Each number is 128 + 24 x the weight over its row's rms, rounded and kept within 0 to 255. Layers, rows and columns count from 0. Numbers have three digits each. The size before them is the row's rms in percent of the matrix's.

# layer 7 MLP up, 640x160, rms 0.106, rows 88-260, columns 80-159
107:074131107074140106126126173118117111102126134128146124135163111077135123169166123136103142110138163156158173150147107143168112118154159110119169125144115137143171125141128149087126139134134168135099119121138131123122163111095126100078153113
111:123147174051131148143144154112133054136144120166144126126159127133130133116134112138161117107116162103100086104140128148110169069139143150135129118132155103174153107100100123135173129108154142141123169169134127110173156167087131145148141121
113:089057155117130170111110156152065098126156125091115153142165149168111170128175108191112115114111173075097136083139146114086131112085125134102120125207109159142112121107093119137161134143119114122110161153170112131109116150116133122160124138
109:160129124076106102144136177110076058146111120123109130117114147122171119133129140133151145146115110135122121123156096153148138125124147150121128085123115097147128154095120103121175156108133153098156152125131108110182130140130120142088201106
113:110130135131145162172125128126111093092100113112105132144101155098140140127147097111146109142132148122117172139165129119156125103151137121107131131173109159097132135169123078126170171127133124119150129159165095130140140134097133156164104068
097:157075120088115143134164152139148159131108101159149140146101118122117151156151114132112139149128200168100087100128126149122139095144122155127153137151133147169133157125157140134127100143160124134138157136111167115127131159130106147103145145
104:120140112132126125105114110118108103140149125113108102148160134105157137122144111157108112092130137175129118153166084162149134154134109117115160103084087111141151158106197155097146147119121128092155125115145147112099090141079103157170142114
109:119106141115127112164143153135157061148121123113126180126069169094163114130146120153157134121110113095126141139148120117096167096112156122127112104083099159149139154124155118138138126121150154114110172191149124143094126144120120089119156100
101:091076160121158129142124136101120166151093156148123139132092144133116120127152113126131101144118150141136115150119187120085115082129125122104113100113138104129086120133114133183129143146130087135096163095147119137125125124103146155109148145
004:101130073084160139169113114141135157138104125120122118131124117133129121105127134129116115098105153133114104100142094129102132116156194158085129114120148106102114110143116151122159107131128132129087090081123136115128144122129164118154111157
104:123140119099108111152135123147130132121093164141116133138107145119118135092150118101143097126118087147093099147140111137127157132114094109140130123156095142122116156094114119169164140142111172075130136117132162133186110127154103175125148125
113:141164166113128112129130112107130132140126140159125102149167139085139165157136158143107131135099136110155144135169121130107137151150143103115144119107102126111115115143156126103133175129147163113163098141130149139124131097116084122094131128
067:109141127090133121162138162118086121106139157122141128185104150117109121117191132158155136113158150123156137121159138149106131118109122161115097114149130122160113126150121141164140134182162142103146138131177149149122161100098119123155145146
116:081137107094123154138096137145115139095131149156110132162146129115116143162151118187111112103090153160094166137124157135154171093124081120140123103134149160104157104129160135094128151158137154128141127115111157123135115110091107155108158155
094:130121208106139168107141120109075099123111108129148111172160136118118106147122131195138138128148136138132137144157153135139122134167132109116132126081131133165116138159129185126130169165152154093123115120122115113127097133079117121140086158
097:152083137136091133128117133115111131114138137098143140154120135087156127109150127109152161127101147144143099110149103122099148114110128204087153141161133109118132114122093071132084130145102130113193091129087116132146127165101145128107126146
004:090126155140074163144167122148117117137130083120170162145091127098140163097106155099114104137142081125125137171073075131137117137149129125120126121135124112154102128113141101130111142121179122105124140147102130141091125165125138107107158178
106:136119161082086137130089162099101093113187168127150097147117105088172124099145145139127145131172172127117141163125121149096138115131139150111184117124148096151151088153131110143131123145130120119107168114162134160105144146135144065121106115
095:133172121105134117154109153131103140104171142106154111151107142136157129139173158132143146134173172095112094147150115146114153150118108177095113103162133145156112111142134135109127119149141156074120133111149131149160131152123171107123135125
101:109104135130132185178152152086097081122187152135126134183131127139142118105165143118161139175159126119169100176127115122133132095183129141134120134170156142122102140141199151106137117139137147109140194126108174131122159155128135157136102133
111:137131125126150118135140134124098127119115143071120140135082144125145140156187124114144147137115157109132133140168130137144150090115103172151149126127118163143089104102129132122146182111106176100144130126137093131103151133072143143082153127
100:135127154083141127112146112090100112111095157112159130121106148088146179153148141133135144126131119103124119200131110113142102153134133136132130113151149173148091120146129173179150181194152119065126178123124116148108138111115102115126144090
115:117140162135092159135163156075142108141117154104117122143088118117152135105129134157139112152162161114160163096146135128077123134097144134100127135120157153116146086129120098144133111144094127123114132128107093127110092131126093167189132126
105:090165116143141117109106140128089122097126111136135137159086109108169151102117183192106124162167120146126134140161105133132113139135134131083129102106112146127124142100134143112128121164154134133121127164112127122133121113128115147130171114
111:126135145118073116154115147130117161131144100124122141116160118158173139134147144151098153148180109124135080124174130149166121146154134107098141110125131118105114110129148174142099164148157128076120117143135132112133128126126148167135120129
112:110112114136074150141130194100096168160116109148115141121161114122143114131174111126095133165143136102156154143142151191083176147114162155143114105116119130088169103140097140148106112152164146131184167134157149144153106133125115133128173106
104:117120162126131182123113120099153130135130161148131122108087144115141114155124111130117114111188160142103152148139110101132151157108123221134105102160131163153099148124118150141106159144116130139081165151126170143129138138150110118163140164
111:113121121130115146152112109087095166117147133124156150152124185152171117151170142153143166108127128091108159167106144148107181107133117125122150116171155133136135100141145146123106122132136125114124116135112107117106112106151157169144137151
094:092157123087131110102094138046111136166119133123149110175110141158084172133117122135113133141149107125116141105130175173157152132110117118107124137144134147173154117109132151125137174174112133110118087133134107098138117128133130103118140128
106:138170156117142156134173152140121101086118089130146108147091129105119142082121109156153131110135168151125139111172134152136160156145128121096135121142073138145119161183121102146112147116124122140124140149123094133179135099143107083096161131
103:147154140100125155122085134119120105124130171119087122194137118158107134140141180129109098086141167143157089132148124166138149123163136099153126131106116139131168107126102137140134173155165132089102139108141132131162156115147099151153130124
108:121127121122104159165147132103137136101135119112115205158106152150149140140137182171138145104142130106098113167168123092127169118106146164066082129123153159161134131089111116149144129155120131116126114139125115116117130117109145139109125143
095:095109122090171121146127165129116144153157133157148107119121167149122097141147126175125139098108114158138137154119119127128130167138137121139149142143089132151124156138126154173108137171194109108141085125115142126115107175129126129146140148
107:151136133132096095139116119097128087102102146124150127161109112109112132109163106153139140130155140167166105152118112122102129095105127154083157122148092158155091125105121108159151143117116140099101113133153123144134170159107124109157162096
108:056175132138096150141162118146121110156122129122091150118078137125118156139168147094092125139124128141131138170168127098123140162120108131126175119141117134118096106167113124146125117138118145057188113106136157124110146091129143143111118153
100:142160108120181137125127111097139113098126077116100150175127160110142113112144145118147152135160137175138126134143111138159175141086132112122141131142116121133168133141182097096134148130152126092110171122134096144115132097162151139129131132
101:121138104110136129117180119100122101152131138122119152156154168135151115126131138135107144146089117113122136143077120112091123124153151095126192095124149112160106127142162136144137139107138134090133128101154096144104126131106152099161087155
104:159102119048128131132098153127147134113082126113128140128109164147143175091158129153175119172084153136121151135157140129098146121117092137086127109151117140185111138162113099123149130144126134133096113132137123124179143162127126124139160135
099:115160167122133167174120176096107121108158129081106125118111133127173136158178140148131126127112166139103122170135095170141148101140118172098120099153150128123109125114143143143160145184133161102116111120149140145186136152111109134135133161
102:127167138099104125151157144138112112129132144115159086120147116183155119098136125189140134098136144114121157110090139165136170097119138112135155129194134086149150106165134123159097126130161104142115170150130131153145095093111138125149132112
105:140131124124088141103130120124083149120116117139104151170154137075134144165152165129165105135145118136148107129142144140084123173127106143144143149092123119145108104127131138133157150110192100104120126129130181128110129132135120122179123124
106:142197112100123150118141125096086091127087120090105120161110158093106123123148128118145097133138141130120095121153103153129105167131154120117151103146146140159108100112143119121176124129155106054148106076123116134092132137111098150122104190
107:114142137096121155150121177094112093106119159107127139112108123117166141159183153137149151107153150150115147143154151171144181144146130143113087088100129130146146103126121124167138164143123156074136119137148142129171116135119132114144126137
005:104106143147165147114193137105127140103126126153082110110165142094112092130156099113156143129148151151159133137139140118122131103132116128116079118152108133143124139102112123129106141126114131153181172122152134073117138138113118152086154074
096:128087154112107162166153152089130117105163116123116133121145147126162137153168168150119140110133129120111170183159145122139170088085135143066135098133150113129111146151136162141137133162161143114137128166162149157169113118132117123099157143
093:115155110108147117176143141114109119114113076148109134132157156125126106103121165137100141152101147133126156131117127141105136143148186141131162130182128133158166144154130116114148148134128118129130087135151118143129116118106198115139114156
131:105121147134132135122118141150080104130152127135092135152097106141143127120172112125124121112104138146134155105158103154118165138138100168131156138129101123119163095155084097130130170109119134114115158168171150148177137126128122164153146112
104:111100132064124114144108141088104123115158129146148118151093144117172116140134144124143149148122157145113123107098164136154161100124154118105116081181110125168129096144152085150102142138105149105090116135184138134129124137080137150162125154
102:126134134120115137142137136109102139139107106107110140143139146170153123180142140114150125127140137138110128131101117089145083126095116158095121124135111117145117130120154124161145138141098167150062112147150128121142150150162125156161186166
102:136166151103131155151117172102122125127150135103114152135122133099152129156184119146157122142151128141120112176141122163140161095138127176097106115120143131123124124109131113126140146170150156075125136140163134119195171153105135134141132130
106:115154129124115140185142113145104133095138122085122152145115132130127111117147162131111157141127148154106114167165117114115144143149054163092127166128122156141121125119103118144159128158140138115129138128140096133153178110101146178132182106
104:114111100148131152108137150116115154092146127122162139143096122106103136153147091106137147116117126164167151146168126149107136125118153137079147121115115153109085123139123088160169151143131168114154128123111139130153142099107105139136156120
101:108134135078110113152116193121095146115110146137095130136103106144133121132132147173114130162146193115156119108122139126150108093116162139134143109112118095123132130105133162114123145148133138142158124145130127133112114139119088163086128084
107:142154139123068100125143126075164109104119139077146092161084130152119178151148137136162132116075142119128155101118142150131171096106154138097108098129143076167153132142106135163181136175115117111121139131176131126148117120136111111114133152
120:140145182114095188172131151113133125083132113139115167147132180166123097137157134129138156145114122104125157148097136151148178140089136173098123112161123146145133152147163126149156125175129142118150129143187096157133115150139131132131147149
109:136126104111107155159130115103128097137164098143164128205136129109146164139141163109185099130106154097130136133155123152157115124166112121114119093130102143110126133116179155071147147171149163082131128167139149136102103129120077121105142120
106:138102138070170109142093128072073126119141169125150135126112123097140135093148114152151143151138160119126133143096129146136126067158159118126133126136114137157124150132123139113120155120102161098109175116129114142115134152108095119148091105
095:079132144129130104090123147061084130143139116147142136153148142167139164151127143100107130123117142148118110133124136168111145114116143164131121092119115104103102144107139149156133144129190148116151148152173111126151122174139124149155134153
104:124168104109123176131121132102146060133168173107118122144106119117110146129149165106133153119129146145150142165149108123095149119157128127100171117087166144167121127154119140157114129126144131077131125075140121156100135116085109150099127138
102:116134113137138153111101135124126114158128127099141102192109151096191107125152142130081151128154149093113109118161164144110106142093145139104161110133082144124165170100160165122119133153127153140145133169162102121111091154101136117132115141
104:126136097116090116119133162138075127142149154110137113122087079088125101101133084135119123083093154114157158124129143184114130111118136144114151106102104075142179157147093111164128154143107115112169104120109126147144173162101107098116130142
095:136145156109127147174105190114118162114124165146121157133115135109141145144171132151161156130170144086170089134139132155132182103132139179132134113142131117139123130129115106123123125151190134121107103118146141150179136124133112138156174144
104:087109161133161102115171116112138120115144171112105160126096135099119111147120118121125125122155155155121152127118149140114134150083139210112150116123096144183099112089127137143134126150142111126094156114142133146148143153106094137153113126
095:123165132060089111139101126120087112102117155104121129121118141144172123137126137115124195106157150213139160120137158161114116122143139108079130113120100138138115147131159111134160152136110156097155119134145116118167108118115089103174099133
088:116145150095130141164154157108112115115159137084120128121098160094123136141183121144088172137104130135119109142123112150141151127133130149130126072135141141161132130088163128161126121194105131071184146104148136161144147133109136127176128106
107:109140157093118144156136131147138122140130140112146143134139129105106134126144159139162064088084123089118152149172173172148138126146123169124123138174168124133166163106117114115154122142131118104142159150141176141116122158141137117095154137
104:154105138137087183154127120131141117123127102114112137124114102155160115106146167114162138130100157113161136157131128145075125153098098185107130096145134107126146118157099069118118117096131144149128143186156171154157111140145156135098128146
103:120107132112119131151140146151088150094086102127100131099116146107131159141142143177098129151095099082117141164136168133124196104114110132101077120111091170192067132154120119128154131125147135110141098111203104138127121144119151146144160161
005:157115112111114122108145123137131117136081176174117156152138126128129119156131141142110111105077133133121137154102105100100126126130198125079104117160115102170136104120106142117134108150121070118108116114114112081161090152150205131136137141
103:116149117098129149155118176136112130110152095132125143165098112118134156143137097151128073113138178142146123157162109160144150082113093121139160119129109106150136141161109099136116147116105135118142153154142087134190122125139113163127145098
102:153125105113127154131171123124101122120086105126107155184128138078142150138144128173147165186152157122106143110132117161175099181142172158134128124124085112125130137131089182131136101143158170127143128112125114139102122120124131125120121135
093:110173111142118108157106114105105077095142150149099165163146154052130072110120154123154173097143125153148098154146124164119125096126116146157100130142081105125127111121140130102155144098154134132166107153145128140139141146113121158180098170
005:139108132106103157126127103142144126133094194105129116083172156113068126128138139123121120122158156097152123141113105113085106052180137112105180129134135116165138148100121138141105137117115083149109162137114094104160093111114158167113138123
111:137129152124149094132140152112116129132142112148162159160171100108156146163160137132145108119181166141075112089187112143111154127151122134126129090138143106126129104118081118124110146154180144108140144150133107128110137091137134118110100100
109:132122144114094117160117139104107147094075123125138169145163135170182139119151118155153126115150173151138135190120157123124161114136111135101112118132114125158138106181108091136121151108123123136105143158165110144132113133120142140206149113
098:099103144074126164131138171093121130112175128122096143131150145124146100156151124167112184104144162136134146162155179130118170041099138155127145106141134133125136101127169149148138134145113142099149121147159137166163140161116115147156127119
104:097123119138126145194098130082078089123157132103134123157120102139097156128136086128139140088142148135094123170170163159135099125136088131152168111146135160118112109130103173167101158122123144108145152123104121136161116118126126154147097130
111:094148161114108125137119129133082125132119141127121125147109114107162140118134183144145149105122113143139132137174168158127101092134141133139131123109163082131143105120148131147119126149136134137135141163146163146123128151143119159126142155
103:133127106126105139121142121121137162092153111163105072118063137118121144134148120097116135089192129132171094163112109160127125098105099161154139120122123102140154074132114113148145140136107119079136079148147152122149122144145125127142163133
108:095118156126082117104121155151091141139111098113164130140152133138136173162149152164115111122125135105096128096097139141108163102119147180126101146170140126161120103169164117145136164157133165139089130163139131131143092142131165146150154144
104:131087109139137117148130124135121124139120127120123135131094144116132120105164141128141118128143152152183125145190115139126128098139094138103144124155099096135148105156098100095142155116113142064190143154145161130178155158108122110139173078
109:113105104086088115133128120114146150136102150122132155159074124130130110124161130143114127110204127184128134146138123103128175135111092128149118046120112191125142143109168102105109142144105119105104137139122133148095162119119132163129089098
108:094125144095153108118154115093125146176164121123129124099129175116151135165145139129161145085115106130134143118144104144123127123051150176103092101105125122182116088149142125134156137123132131092119096152149124133116167097148119126151128146
106:114135126055091128131107151115105137118109119121122118100114156146112121102162140124114127128090136140128096127137166144148126110130111108129144121153140095155125159139097092133111179142104154104166152117123132134126129134091127087088137080
107:114146131117154143160161123100114145104117128126118119129126151120135139129150106115141092148143140114149118101113120191125129124099121147140150129141054106148094116107162063119119163172117105127133171123141159137134123160140142154078114130
061:110127150098130140179139196110085109103138139113143117144118149110126150134175158133116158146149168138126142155135096129113144093112126160089119127154111121163106155150158153148129152195150155099147115110161120163149153129103136125144137138
100:119118169144132124103148112094131129155131137127099104159148162119125139163149122131124163101178150078118092101154150102116132075119094151142121142135150124152114100090110146127151110112161090087099112154166092109128142135129136113169149142
105:124166117119156108107146157131084114114096143131132085099133125133120105143135120130119153155138115144114173127110121126142104151114140150083082130098152083169121132095083066159150141160144123115183155101173157127132151166113135162147164138
107:085102110085163156131121121154118126108111163086134090174127182129135127173149142134180126126132112132162131147175103127110127132129139150104105122143165161136112140116102136133086192129170171092136138127133173150123106113097135159116127150
097:135098124134125136136117111117096114112094124120123137150105160118135103169159146126118108153080121144107129140130149132112130137116139137135154134099104098110111135153156125177174133126175124089144141131142110159130085145100146115147158112
105:171103108108081103119133115106125132154088130077125092146116188134145107174160143152134184145117156111148127106158126133133135143154131125118128085128091124121109129097117163149094144132142141114092118127143088115149135145126154109124172169
108:134134144114075158154122162123100134132115066127135094112173146110133148127118145125152143123119121151093110115094152114156119153123134115132111125128130115136157121130104122100179144122130131139131148201137133146134117130139174162113160106
116:146100131150104113162133119121135097098137106103095092146059108089141162123166166142136140092125154141146141122161142125122136146145159128146142122128106144129130146107116117113121128169159105118143155134161140145177160118154135158151143115
114:119092171158106150140130151145122150130117155128167133151144160130149140113148115164166115106115145112138121141141173108103138118120131143095153133171130129120136091137149159158096166092120153131126084179170173123142140127087116169156134133
097:113120159062144090115169152122115161126111168139087082171110162119153164143110128119133154170154143103130127132130151135163124123152132150147144138129122100197125123122141110151134148146146140069144119089164108138133133115125081130103169132
105:143137085098126143147137111115114135085129158121115094113129172148132122135148112127140092121087155130141117155078114141156141125130101105114154100143098153167114137138173157134162157119076141103106115136161170114137138138134151204135162106
102:167090146113127135113105152135114104139160145115192113168094196116141149113137127109156154117146121122098099153152129139116127101086098120128159115117135105181093103141079110147142136130175126106076142122157119106105101105109101121161143122
109:178096128100122121123146189143112143151115129110123132122104128110130126086150096113145108132135170140124135162119168186126157110124144107137150123159115104170128110161103119169151161110137123117134174136127089122146121121120111100153186104
101:133165126122137156123108126122086132142149119115096144160124149154162072110164147124109160088101168118141144121118102168132194129120150127103140145096152113120139106147107125183146143100125150109155141130157105123139143175116108111149105111
110:096134134123155151147126168103129086096160139096122113129131141165164103101143123112127106127144156107125159148123167140109146120107124132105166119130172170157146108114135081156116110119143096114122127137145119120140113171102092127135134128
112:167135124125122097165141115139142178119141150119088136113105138129147154093125163143154158131112115144127089170116122081152116096161125117131146060152119190126160153135124172134124111110164195104123141096140140116170114131105131157102160111
109:085160160139080180146099171121104132102152116171130165181132114174169140098147160138140073128182143134100168154167124115172149122134161125092149125139144124127140095129138158120098137170102142095161182112140156155153094147120137136102106098
105:144105146161125105135131177104124146094125078117142158109115095172077144125169099180124140147108148163118150129140139152106127163119118149112132138094107108116113166094128106121114114144127095118127095129170110130141147116128140153110130118
107:109114140125116122106095115095072140123121124121161109138123138131173120149129155106130163127153144171134099118122179165115159109147120162120130138111123119130132138114139099182139185156127161104068129128133141125101154138090106106115171133
094:121106145096104140110139161105141108124135127129134143156179143132165105093117142142134130147147111164118135153154189151169093165134121176093147163121155117176141084106087119130100147130118146104122114082106132130124152140113116166116122174
104:145166108152117144145103136119076146127143132105159126154126121136153120149125125142129096099126140128155178166134140120091201112118162129112097127123106105117106115129122099140132175160144127112163128197135141148109118116120106112154144069
100:121108155131133126108134124112102118104120137149160154123139139112123108159143151134149144110138126129081141106115125144143119150135163136135163123115102135167130123140113151182138131159181141149104123141148178141122117161161123078088124138
006:115112155106195109118141118104117159079152149161077145116161144128116083167151097135135112120103159144133123139146169102113137101132144128123084089144131123123149102132113131175138123104095123145144147122146108072107111113152201141087142066
107:115112129121165082103121143133091118082119148105130124089109146141137153098154127131158099063108158132156134120124081164109114119107137165131148107123094145114126116151130083123163150143120161079167142135144166112142129162100149123145134139
107:094151119099112139109112140069124164111095124136156132077171192138143167132151129140147103135088108103155151130127136163106208129105120150097108154140156185158197137125182063136129101116117141101152127134105140138101104125122132136131157145
091:102101122135165149136119126121091107089140124111095123118124147141113125158187164131093186110123176127139118112114153147102114131171136157128163133113094147121122088131106135098128140173138153127105143120158096162131195150069130153119124132
113:147166139127144127125113149158124096130113112151108151105088146105125113159144111135117126091132119122102124110173134147196104121146116146116131111076109078152136121074129096120139132177160161089165131116122101141179114158149133127149155127
112:108127113127128183143138137132112132104149120141118115140088112094105134125134151194096123130072120170164131103126151195121160159161104102123137149125080110110101143171109141099116140123140141118129126129118158127190083121143149093142151139
103:093097154115072176097145141167124138153120105103154131108135104145147102166153134186133125130085088105127119117149159161102187162078109117124147095133132088139140146094119138138113126138131130123182148131167151139142136143157145136136114100
094:156146158127142156095160131085121129130121151099129115141070105122152119093153125144118106162086124131154147146125060124093161133128114161111148125158127158129140123111165122117143120135118139113139106134149104093101092160142127137144157135
115:106095121119102101128137136097115078126100112087134121117092140126088145146134088148134093114141147100171127159126105112104124109162099153099146108175107123122097090162126129159157142123133155116132108108123112118120156127103100126136133126
099:120121141112124124133159156103146135114133140106145125138126137143131121133131145165177126135100104141109153165158118134130113124122090158135104093125120166156156105097113113126102153145087124088127150116114145134192105139138112154133147128
110:114125178134143127117125166137135171092128119084119134137115110129128161093189123118119143126182147133118118141123136151100153125127128136143124134146142143139083150094116082161108124132125094105158135140149078121154074110136127138204170132
099:164140131090141122082124117134154128124095123148094115121082148101149139148133128117168134145128138092120133096153184128105110125144131163108149123099096128156106150160115118135126131146139156127108099098154096128136089112111116104114162113
103:104094157124114142127089152117125140138120155150163115138143128133199165112126125139113138064103099103140142111156116140070128141084177130103137120106100131118137166106124098107141139137121134120107119137152150127105146178154134148127131131
005:126145183160145145130149112110084130114161159142135104146047126150140162122150120096113131170101094121154144147116164145153165170111142125133092097185117133137094123142119084101107130121124140113144151149108150110145122094123162150136158111
107:115132136109110152148117155112144138139109118166128140143088135170099119166160104142113181106143145125157088119139135141118149147135101136090148059142084142109113120126136142117141131136127104139171086132114139135137150112113173134109181113
112:143172152126119103124119135136088170163150120127134155129102106108129129142145144125117106131136117176097125138140143146121127168129148144128111124108095125132124137157133167146146125132141138111162143128179142114199104119148150105180088130
096:138135116103124132137132160115135093150137141165121133129121163105130126157112118146131120102191171099134131102179112100117147129146101148108089090116150096146141146169129129150127127152113122154097135154135098152154141144143141093111181131
114:110120178126157126139139162072107104167108174135143116140112166127162125097124153146156137148135131112125160192109165126111143046102098183112104130160143162177121121096151080109132143132108120100123094148126136148107199168124110103131129133
087:111153116117142176111139113062093130098135126142151121163114151153145151109122160142121082165141123148128143134115114160137159109167117133119156105154111172149122150104094124150150182133111107115121142099136132100120112104117117118155130185
096:122092129102137139106157152122129121106126163159120106125123146067162085125119149124115113130148123158069098152134154093148132125117106195129136098110083109144125116134153185082115126151151131114121151109125101136146110129103134160099133150
006:136105159088144119098138120118121150102128155172066133115152155120087101139141119130124127132109182154130098163134132103108126076136125123077093109161125147116132097131130137176109111125134091127133141155130125073106129175138206131080161102
111:070119127109137143122125139135063141116153145162127129115161150139119111133131114131126117126146091119131167128139122117168121128101122159132122081151142177141113095121076118107112163106144134085149169110142177141154134152107169137192124154
099:117106185110147149130122130160095103144101137088148108133110108098129138086129116135163153107085140137092089128123137143123195099129109151124160125158118118149116123096109124141129136107127131114133168168119142142178121132146160139103145121
100:142140136123086131147137131153135088124112127128100111144077159106137119103151150143148128148175154150085143143165162143112124121119097127101113093129132101123134170143106123112127158122090095126191148103108114128118126087142150127118169108
106:132121109100106111152106137111137092115127098142131148148093141114127138128155095135140107168108138154114135163174126077122168081131095159118099139181160149155083156120109122149162125104105130109143120116164141116112134100116141087175115111
005:145164115129118122148155107150129136146145186079151100118110134104145126125127123118143155141122137109187128128109099104152143121089100146108173099137150131184120155139102112084126145148121120152119151209108156069156115143128102149173118116
111:094125149099098138141146152112123123104142152113128112172100148129161131146156173172128111139150138097152125159146174163138178093141124136093115114151134100123139116127137119154138164186185145105131109158122113142169136128092133133124142127
105:115129149119129140107152108096118129137106147108137121131160116182146102143144149153098117104163140144074149142103113152109149095109111134112161122100151121152130134069128124153136123106145146069081111082148118142113108126109113116140085108
088:143149126114167138175163131106126100126161128143076136138165164112135128135142112123131128154135194130154126140115106145127135129100134144135177134107071105165097143112156082140110164147127127122122182135152138144141125151106166100121132092
101:131082084128116145111130119086139113120116090129133134131120120152127108128130142154149143126146216141174109136102112129109141109096104183095161117117128164165132108083120110176142158116158115131098122136128079139113111128093119128131157094
107:104105139122141119130107195128074129147135139151172115111163159154177130122136118144151142131132110118081156123142172140149110125145144118133125136115085123126147132146088137139120153122091153092112100177165141130172135156121136123108145103
006:168106116126130109142086150113106088118173156084088150104095092141142120162151082131096121142114139133162151108141133098129161130101120134142125143156137073161121095131125127098131133144145121135093103146163140103104171110127125126171145102
102:148118120121164130125153135100121099121136123140111117145090141136124138096114162123187191097144163125113166113109146154115092125145144137140130113144119124173164153154120112155137134137148142123137131114101087138137158094138099126128141144
098:164151149121139090120144131133105106128163154168123142148121147110141111123116149131099123099124120114116150107135164130111151128108127115116130119096082148150140140110170104140134148123135112128153124160144096136164142149083144092142143105
111:149177177141117177138165128125087130125162111113122131138130138104118159151142130125166139139093165128175155145107153155123153183150097101089160149143121113120111147164126105134120164117132124107161139122152174109137101155111123147121150109
115:116107147134134134147147148134092126113138096114085157108152124130112102143128125108104156122089093129155114141118157169134145118134142167087117113095128125141123131083121080138130153140129149109109154104111124138174141153124165136087149103
005:136129129160167142094146171130161101154179166140103138124154147138078112151146149118120139134197150137163155150119127134163103128120068157145125118155141120152117144091085100130124141118152092153165125158111124125130124107128106127123136089
103:157083128159112147151160139106134145079158102101119143109071150108153132133147124167137127112090117122167142164133102144113133123124128128148150125130134118133098168103154139114157115109140111124167076144131113165168137139118126148137180149
085:098145136104136167166142142099107130101134093155149095119133145125112166168180127137114155131162165114132118157163118099131134154110098125105121095132101088131114124155134163133134137152149159126174142122182139154120143118138177090139130169
110:105175125136112114172133130103137132136171139102121122192117146148133128086163119132114114092140214116098078159144109118120128117126169127125168091116146185135138085155104128151173131142152096111108113118111104145118164136100111107128105094
087:109116155088140136166127185082104131115107147133148119148106131093121135139173102101128160145139175105111102158138139157131113089123125150112125119189139131124127119137147125102122144190145157106106133129134133168143138130116133138124136124
005:128156157118113099128091102148119088116091159097133120140124156121130149155140157113100063130132128152127146093098128095135122153164139142101136127126137077139089126137120100141153094100141129123102144149089136127121148078151180125141114108
065:108145123110126142142110179103068118120141139109143117138079146102121135127176140163114134155115156133143130152144119133134139118101136145103114125156112094154124120142163128158125159180152134124131132126155109176134101131096127129138147130
090:128141127095117115131163132156114107130111143154128110155166116119163110133136097141121112164145151132100145149146094131123122101128144138092175090145147121103176125152116130118085124154127105099135106139141088113196106117099146119157122072
005:131138123127124138188125128132125120112093121166119084140153136097146143148119112135113075136112143116166195171133141116129125132097082130093086130133143107155097078114114093142115117098114097141131140149105126054132098130161198130148125131
101:156126109126137113165142186108114123102104118107123155114138140081116120122145096137120097146159147121144136131140158168130110140168135152126188124103082123150124123123159073127117163166113111124117143096113165136144119143141151141098110104
108:145104104139114072146134144089123079120149126076162120121147111107132090085140163132127077136113132163158120155135075136122166147117083112139090089128128112136084156123120096128159151150123124090106140152109106130155149111118111136092195119
114:097164168091131121164118178111081127110129155100151148128118109111153138156175105141137114110131171127114109152146133174156148109131092157139137096113099128122095096128144147154120159146123148106109106172172140144210118143106119148119129131
107:115123138132137127121157116086097094114145118133141143123132189123115115121138125120139142155150119114129111132190133100111110093089114134084131100196185152172083144121140126179169119136108116101127131145155121130122139161148104108142153144
102:096103163123121124121162129129106127077182156132138102176159141113137151154124166133128130106141146114131170148146114168139090161148139157082137126133117113147170149139108139160127157126155161131097180125129159114109137108074100118093083109
105:147124131084132123131139128111112132138110116145167092169102138113114136119170107160165138129143150078119104113181083163145123094126138117127134106140138080101107152087124187128106155101146131127120105148095174153096158149100127132110185109
112:111125159107118095122147149103130090142112143132123125136109159124125162148170140122167160162137132133124114154143110109065093131124140145130090107111131093147126140144124134145144136159135158121117140178145083144159128146137136104194125138
102:125113149097117152159128175141130125147151145105099131139142158101161127141162172151117129104150163120121126174139129153138178094121141166132120096120146122131118140144155129161154153189156148081112107154165137167183146137102144127129124121
095:127111124113126135104116095122104145158159152138137152187135155163139136139109109104087135087126133139182132121156112126128122148105101169139171118100159095139071113119114132126121160122157169133127095138155089137132135102109088163133118142
111:111127107145158173113121144143100144100121112106140151137109151115118176105151098168125137143094094126138125137115128152103172140090152156068143138176099106129104161133129094166117136134132119085129120132188131134147101147126150121161127126
108:144134124141111153161125107130105137095161096107128095173081177127106171114191115134117124127126152150135116144149132129133135101116088118102138111184101154138082102124143162139178144147115122058133113133142109124168136103134121141147159157
096:177153142140138117134126114104117117095096110110147153164133180108161120181147193114134109114147159151134129109165119124133128161120128134083142116107082080165126084133094096123139154127132163100133089169124111122160133123163161136091131157
110:131095099116120155128121165115117110130127153164106152138130114103119138141145172145130126119136121143136097104155094117150120144123139105120125071107103122106114126136160163085139156126155146118119086159121131128139176130108131151120149090
101:122094140113140122105142131144111104118101131093085125132129130120186149138095118119115156114086120134131146147134118163141130141087134162109147153120093085145126122102200111147159155134139133110118123154118105123100134151138126108146124111
093:120150158120100102126100112136101127108116119138135141183140139144126134114136167128107102144083143097147156159158117138131161156133117125117146145143125137190111127167121147151146189108109188059142110154142122122134101119084101082151142126
104:163110155135135115124120123098090093128103157091098117154107123104180133086119143194166092139091141114072121131130141184115169126154116138151140118185143138146092112154117132132154135179144106113104126135145097125131147150138133126123167124
105:127139121130110169137111148163107123111155145134150173122123142093139151111147104133124102103146160126131112154129112168136146123131110114088161145128166099136117143113129156152133146111094164083193171064156151152142099156077148140101140114
112:113138155071123139121168161117105110123151150075145123152111134107117128143140139130143125170110139156162134108129172177107116108144142134111171093158075113127131080139112120129141140187131107129129132118115121123171121116118133088121113137
101:125106116148103142166126158115108148092130085120129127116162108124091108118188137127165157133144147149113088142154152152101097144146118146119123121145129093117122116171089168127146130128117170099145139176165119141132113183135171112131142130
103:149130167121154109100169120127123151113177119129170110131104146130116149119144110148113144136156151133097150112149146134138109107117140153140161123184123090117150124135136094144095153177176116140183119133153109148128131124140139097158117108
103:098126099123138171158111106126106063136105139103141139117112111111121140131140139175132157132109108147098152137152108109144149119156126170174129113106122113102084156120119158122155146139179118130121090142132145127124139179121118116110134174